Part of a small language model's weights: 8 layers.
Each number is 500 + 25 x the weight over its row's rms, rounded and kept within 0 to 999. Layers, rows and columns count from 0. Numbers have three digits each. The size before them is the row's rms in percent of the matrix's.

# layer 5 MLP down (transposed), 512x96, rms 0.231, rows 259-292, columns 0-95
121:466528426519492478507508479474506489500556477530468476514551518475503501507546487473524483486526502522519541521492488486504456516514528509523486480506518508479507517473545551507487494497492514508516517516528466505536507524464513493516500549489502446480462488520469508512523478475487443501
089:517497507544456471514478520477524502496486517491532491499506521511525533523490514543493515527499446472489520490460480549527507510501536478519509511516438485539504533468480539476471513507540494520499505467441516523498525453487503489538475485511503472501510519551542480463513476488498487501
078:534488507483551479494471509507497528525452485519515503532511508495521519439523500466534546488499482497473515487497500489538523481455522518535464467502475481506477545480537501527473572534450490534519467507512489512525502526487498493505519523497491462454514487515487496478527493529506500476
096:504501485497494451501525482492520512515413530498465512504492501553486507473480537501529512509538464495522518533496502513509481503515505472507505471475462457503504508532469493486526451484502484487447551494502510532503559489504515511478535480471506502517525500478543494485538478518463512531
094:521546483493450440521485514494529479546529529503491503507510484505538497543494502515513445491480477492555457490508489442495482495465520531508484496516494515508527478501470497491499444467475499511491504497490530508482465471521553536518546488500457517526515521507500494490470468513507518479
088:477489485512517522552465517515478499489561512483521552510501435534471466541491504504523525501527520525526505516443495491501540516460491511496534516506487504506492503489474445507453491485477478516513490537498515531510517449489522508494541510511475513487490519549472518546508494514500485488
107:533479517506497509462461501517486493459527450523465489512477502534482505518477515534502519517490507521493517525510480484439524486432508494581502478481538512541528501516499510485450479506478482502500491483462492491500498497481431483508505485509519465506506535497519513484491526495527548518
112:476522477486525504514532481503520491465516551460458510508493533494492509531531465553488514518520515487512484488502474522520513473441530535536512486509510538452482474441495537545506484499477483518470506505505455514509491465479464459491517526491524486489525493476468466500490516519516495532
101:524520475514489489506487549495473507547493496545480500510536505503491434495475530492487474493495510476493515534534452483518471483465523457500456516506489583544510505481475492502517496489482508497518504460473508489513467495504538466498515490460495527488481516498475541473486512502547520469
102:505514477510541494537528520493544491488490559527506454502500454474522489517567502536520459469475522498538447507504472524501541497520501508469482506528464512501514499489472549456489488463496496516514509447471477501515497524531508500528494502493499521550472486464511523503495515503491492487
114:500521469474482505475466487517499490470479527506464499467536503514494486540475502532491433474513507508496526478475471537517476513534462477469501539576491464462524484463498519500532527514482485474491532511481486469511507496457555496502497492496517513512484485492508499503515535479468502556
087:477498490551481520496492496456527487485523473466496490488523500508498483495535496509500510501519460485520445530463505537507499479496509427497494496550554481492510526497525487482507503519495493441486492446478460487507483496480518502537493482458521467525457489498451530491514503472487479459
102:506513509484496508520519507532538522499529522495521511520506434515469478449483474494489529467528509520522501471519477504484551451477490503478476491507529492491504527501516472513477507523517492478512507522491449449520512474461478483474529505480479470534462494541515474507519557442525514511
110:504527488530493551492522499494571481492483474501468535463499473517517469486529499481513476484519501475480522494519504447497524465513497521502538498535495514508488466525494531507501498493488492453456550473523510498499512483476521527493508552540488520474549471475444505510495454492492476523
107:496541525496494517462514507510494444501512545482472489508485515465533489531466502544469500503531497453500524485523482483524529529514466456477546504500493480496530531544500527521488496506488507518438481520495499527436501502515469499480506492487495510488519522451523459487488516528551507524
095:473497532495495461497514508475479473509485492519518524484522505498533505553463496522481513527560522508476490453555498502471472455470542500472471469543490493502512496437506518515481470508453462505534460473495470512494552494491507495519517515514507511510465488475451499477500501506505501474
092:504490539496504502512499515497488492517538509517498550500524529543505484515451487475479506479502478448523478494531493507493566490510499449493512465544509509452508504487495462444502467459488489470515469537494496465524483476506555444461487508486492472537500467497520504504493506503488518477
107:546486484521522508508540441518531485519448447532512496479522494481490490499489485508466542497531495504454498484511516476506465520514506498545471509498515520552487495536531514443468543481514534461508504473472475473461492495495501488502497496482505520488512547510472532506465515522533486491
128:499488501460469496453480497508513536492493521462473511468478509502508486470534481537479499487506525539503509558482528539528449554486511475478480518523493514528479536478488516511443474489497483485479501487515486508521485488469509516492495525492509533486506525523434537529492538552527483486
100:491489514499465467497493485506476494524481487516521482510511482521474510546490506514454556502487448530548490519539475526522496495483516507531536488511496481505512461492493551512467480473470521477468514492480475521462484506508535509513447491451507483522509509465462536533484466547484536517
119:525537493524466492486452486539503462516526508504467508513497508498463473505527484483522498529525495497470545453516520509484515499528490511515501452522467556493480483486478524480523542532482512512520483473506534485471509441509511513524492516480491484463498513464457519424485521487513495480
089:513512511505482488532486442505455500463466505479495477452546520507513504512521510498517471537490484500561524514490491476502499481494505550516486526518492497497537509517488489542510537537450517472485534528522533492537528524501514460493511510483530492476498515520449531514476492450449491503
097:514485496507524464520484505410465527511483530545497486481481433499471483520461468489522524514500468484487531488481513500540511531468490534486477513519444501492517482488501519512514484490507496507521524507515484535504517442520489558502501540529521519485483488491486517537534507489492522516
117:486510451493487495461497531497493463459466508488463452499511508492509520466505506543535503483466509506537493502537483516487450467540484484507476486490517507530482480488501532503547543530508495466476512527521502507483508490470506451493488486510473470521524522473590499507512484513518510465
102:504517543519523555473514512463498511503498450538485477527487517485491542500517518474506516498517460486469514515506487498534483504502496471553502491469467526502468529517516484472490519513482495496509434519496503528554508469512513513517481498502487438525545493451457556507505526512502496513
110:523514532523551535506497483506477505556502488518465464504505531455543518497512533500526500456470519493512515536513506518460493505509500494566462500517516489548471482480524503464502469525502535492469480493510483508470473510464465500471531519508515514480470512510461501481537472479457524512
106:506506527529507457499495507514486493506456477519531525517471493498495441487511471485484455496539549514488500468493463521474503486458489481517478485489487485521512498486490524538469473539528522463431457524543493513501501443488483513488472508534531458469523519495518463486484500492488480498
099:498506501526510494507440490523493489517472479486506507532529491509450507503506512524484516554463522478541528506463503519475507481478519506559510479466471506494507520555460492504500502485509490508493536536467521493521509546504443458495462501522501479527508548556535513475504502499508521526
101:485488518506455468509531490504510522483472481501499492505474447535471573525505486531478513484491537489529529480473497524524450518500454530495452563543517530480481502537515467517480512480506471474502489505500523491498493447497520502501508512538472533536495493524510531515504521484526489505
092:485495449514447493531489503521475554481534505480452508477473542466502472523520483457507498505478528538510504465466502472497505514527507484524488513489474511492518480514470525517506471513497502504467490569497509455509504511479506490494488555473491521526495488493507520471487515430519473541
096:527547512493527478492512515485498518533481535473504504500525509477525524549480503506460483541475494514494515475549477513500500489499489467499467509516444550541460514500522523495472491516479488507501485514501521492508534506483527495515524480513438514511503475535532522494477480576499443473
110:507537509495577459502494451522465526531532498522505520509513484498478474523497463484488457487545508442525517512528463515511496470501489482506521514495536551464529502487533463493505500512454517510505462479515475490494478493512506482546558511494524504511487480478520505498503523492488498551
111:515470428512450511504483500548526557465493503505495484494526513500516520504503483497511526506505504502470537486469516449512511501508469443518502515442510530508450493496536500498547508469499497513519476490528509513517509492493492502492507493552493483480479525498493418476488480506497489462
082:521509494481480493501470558546482479472496516509513504473459529424494470517505467480543494504485489506487489500499517494507510492502504488476497453471461530529527488518527483497509524503533502514534438501508511493502520497502524495497537435459492443500508496521490464511522499467456538513
# layer 5 MLP up, 512x96, rms 0.229, rows 260-293, columns 0-95
093:526495461464521442513501511475512510466457439480503458489496540471500458489480483527494529481469516474492509475465492489506507519493525478496493535481510506463490531490535528506541484463531462523510498512459510496480484501532497517516489503511526489517545545537524472484528495469543503528
093:466524521501498513473494507482497496492501491501465477528500494490519456519494485480490461493495566491520506542485491491441447532509494474501509539542489501531490479502519541487510506470535479535484554482489456510514484447455493483483518470527520538525485475501528495488483536501452490524
096:515468525514484527537501498516496474496473526531534532489563480525464442504464512534486502502493469488476505482468522454475497519502492523482482462512519494504499499494508537469480527500458499467502460487482523476481489491510496550504483500487437454565514477481530534511502503527515505499
101:502493486467496534484478526518492539463502461502496450513470537494490525509490512498519514485482478530484507495500525475508538484479476468512502531527488524538472505564488499474515510509532473463493488521488482516529528480456477491492501447519483505466562531479529447525523484491465540519
099:479485487500486481476523522471528466526468534482476505505490563481477518462506449485521470490490492544519524528522543488460520510494476495502491486543469523511498496536513533467460463549501518479457492492527524493491520467507499499528542482499484495494466507517499506548477473488505556489
104:499476491486504498490500494491509506549524513475507480499516461515512496523507558520501510523488475481462539468436519526512468546514502502513497530558520532512508505481516484496485453481502521524532503518474476546511486493477473532488463445508461494508491515536494483508512506505436547524
102:539488482519521528485512529480515527520518495534485511530478505474512502485451490514520488472492510525524466459487437493528481551496501501512526496508506469492510502497528483561479536520531492501489501493470521544511535504510458501429496481480529502488498519449521492495468501496530504564
092:484479534512547501493520509497490501511490551463501503493508467477490519482503479508465524535459504479521505486520513514479498421518516517507533498482530453497482522478533527537492511480472481488442481560526542511495472464516510496497530448530510503475524494481515469521506509457520514491
097:457488476529483525496457460474517519468504507446540486473517510477506486525476530467522518512562462522486518535495499495509458540532481477494485509511492558529525498482510481558542532517524486471470471477478477492532498510514513485483488491482479508479526507494538495505503521542498522490
107:490477524501553501501446487534518525463537491489505493522495483509534477496473532481525487497492489467464500523521468440510505530519496495524550500490496499463498522480510521521462505473452525490478485538482523504491500494530502479538512516473513525512564538493508497496483523450488526558
097:489476560484481472529494477477472498528493508502523475543533493493502502473509527458485547516531490502525518485529508520507506544474497537498511523462487558502519480522479532482512549494476482527453504484497474496519489508492501524513494476474519521511517527502542463500469436511476442506
101:464518527511531485504521473529463504492484491516489465496484532512513516498498525484503539535477497494468521541482512489479461475539474534479557488469477507555511478505505488523512456503502469479507468495520502544485488505533456540502508519490507504532528502482503445485473550495460548514
100:474522512490535531514517468478505489525477505492495524473507481550522506507552511485529509518508461516490508532504490507456468463512496503566491498497451479481510524505548509476505506495484510478499447486540496480487477471501479498540540526444523462526503504488523493527510501461481517561
097:503453553490495506491523515481533547507486487502501473506517466514499495489524481532492497438505501464490492508530509500505503534471466514492473525497435466456488574489494547499484459500475477494495498553488486477487501525516519505487497494468489446490525506485549506494499514511506531538
094:503483527465475495513502482508487495451518494516502471514501495501518477510518537487511549498514493473519531529476538520488514509507515516456510494502527505435479517494502513541538524513520523444513534544527470502539489446510477506489432473520497490495543523491516534490472466513490485546
096:513483521529503488497482509478516500472489497519505493498530452524492497479526539509497474529556480490490509554483547528485479472492546484511528511497464483462479516511461527452528513477517496465514510482505533520461502496481484535499482469454461500511529562509471497491541495541539505491
092:437513521499482545495511554499510492495512509506496481563488481512524483478496520506524505504473478490549473507492487525471496476519478509505569478458506493491457496453501523477513510491465541534517472509500492541524483554507522455463530476481460504497514531496511467506514511482501505519
103:534522538483511465493509479494494549481489449440525536469513459501526506445481460522510508514515536503494506528493498473466506504522517490531532540471457475486505463544499512501493482490470487478475484482484548495504473485521497466508524474528502565479494484506507527506507481537497519498
103:501493533534506448513514465479537456488480453489481487489501500542518496497495532508497492508504558525537506507523514509482494508487563498526510479460553494495540479483535487462515506496462491482519499537502482464500522515494490485482491470521492504495490505519468475534486518545564514550
097:491483513529495480480520524488573490505497529491459491506516471521433546455464506473511543500527496525485502454506509508499492515523518492546464517502484479505479505502425518502541495483490530550517503487496496494487500507518514529507538490500470500486531493527466490514508436489480485506
097:542488541549521464500502478525471490521505460501477513522482476456479482499491482524512501532510520516567505507489508487397516506492524506515516485476503538496528490510495524519518478493490542502489478481492491507541485522514511498507526460535537517485512516474504527521568513509506506501
090:499522499473510523524535504525505455528492489479488514504479538496488532433482524502512488434457484472501494484543503513482524483517466461509501508559499546530491492473513480473488525563475524499478515520480484484535486526480533475469488488496513460497504547499531488488474469516498508501
108:499506484528484525455515477499508483491491471537488507558482464477509522491499548537517525519525486485514504484510489518504472510494531509501512491518527516527511496495486547465507576524502495483458484484492517537501471491498500502539506435511519509463543465499516488548448510466541485507
096:440484489516488479549497521481491487471541525505510465527503486548496455512480519511511521534565504494478528514492505500506441556465511485536508530497496513528484464491496523510498528468501500506485514492528522488481524489477502486476511477463463547503507498485462491551511550513520513510
110:452516492536513488519510496542487527484505480529516510491485475512478492491521512441472498510493482476487467450497497524533498511513503475486466505494499471523525474532538466464475538510555535509516527514511454519506508472520531509493507465435499508528549518522536484499504505554489495473
111:476493516540484525494518534502510505495544496491480488514472448449511525552456497515486497489495527478540513487518527529503524502486484469542492489490522495500523509490537555488494524522510513513500461511494484541493487448497492466474495505508522493541511538476502461517506525476546528430
102:551508438531538477497497522474527509483484475525518507526521471512460513505530514514506510472453486522461483508499487553469479500498486499470542488492502520507482531503490515517457485487470508508525517496535482497513488520478477466548534441494453513513527563518528518486520513507502525499
108:523480507544499524460544510499493451509474481513489526514509507490486541480507489535478522452475507523515505558512525536556488520457474480462481532464509521467492502518513491479470527557511475495476504505479492528450491526498457499504510483478470458475527492514504462512499482505473497512
099:492482478494522550505514503510500522498450511560500485480495529492507490494498507547452525513497446500476525479514532497466481498503519522515574513499454484498457496514482514504509505504481474482492485502502497508484497530485515499511514455526488438538513526521499452452505444519508467521
099:537489517464537532498495490499491552552472504518465516520472503517515477488504501504483478540510515489477503521490470532516464556467486524527515470495511465493536492492493504472492484527520509477466523500469480538496489473534487498523458549488479526516493481491474470486454549454459492517
116:504485480478511473478492486523518502447447517480508478490474522506532534461461517472507543487491504529506513510468505461506488505526509484503497514489501463482476503524539512509559514501489500433494496478510489468501492498562498501496467510431488511557519502489503519459526519520475541496
092:534467545537514486512495484500513516518489481505496488523507495527475486542507486485508507490488478525491466475461474518469480517514550487515537556460525488460490505519518482472520463506491491551526552519516485548529520483488501502523546517526518472482463507484516464472483510508433507499
092:465505538477515522474503533447505495541503468489497546535509468517497530483487544510471530510495481497457489524485469531511475507485528519517513531510515500514480511471429539440505468520532470461523507507504522487496528493494501525474492498512509466511533445519519507459502522516523489505
125:502496491523525487489506499540500496494528507546470507503502498527541438489471522517510481495489492503463526470425484467544489495511495519473505499485489546541509518475558530436526494487490507480489528547490484481534444469536488513491530500477480473516534501481493506498493501519506500522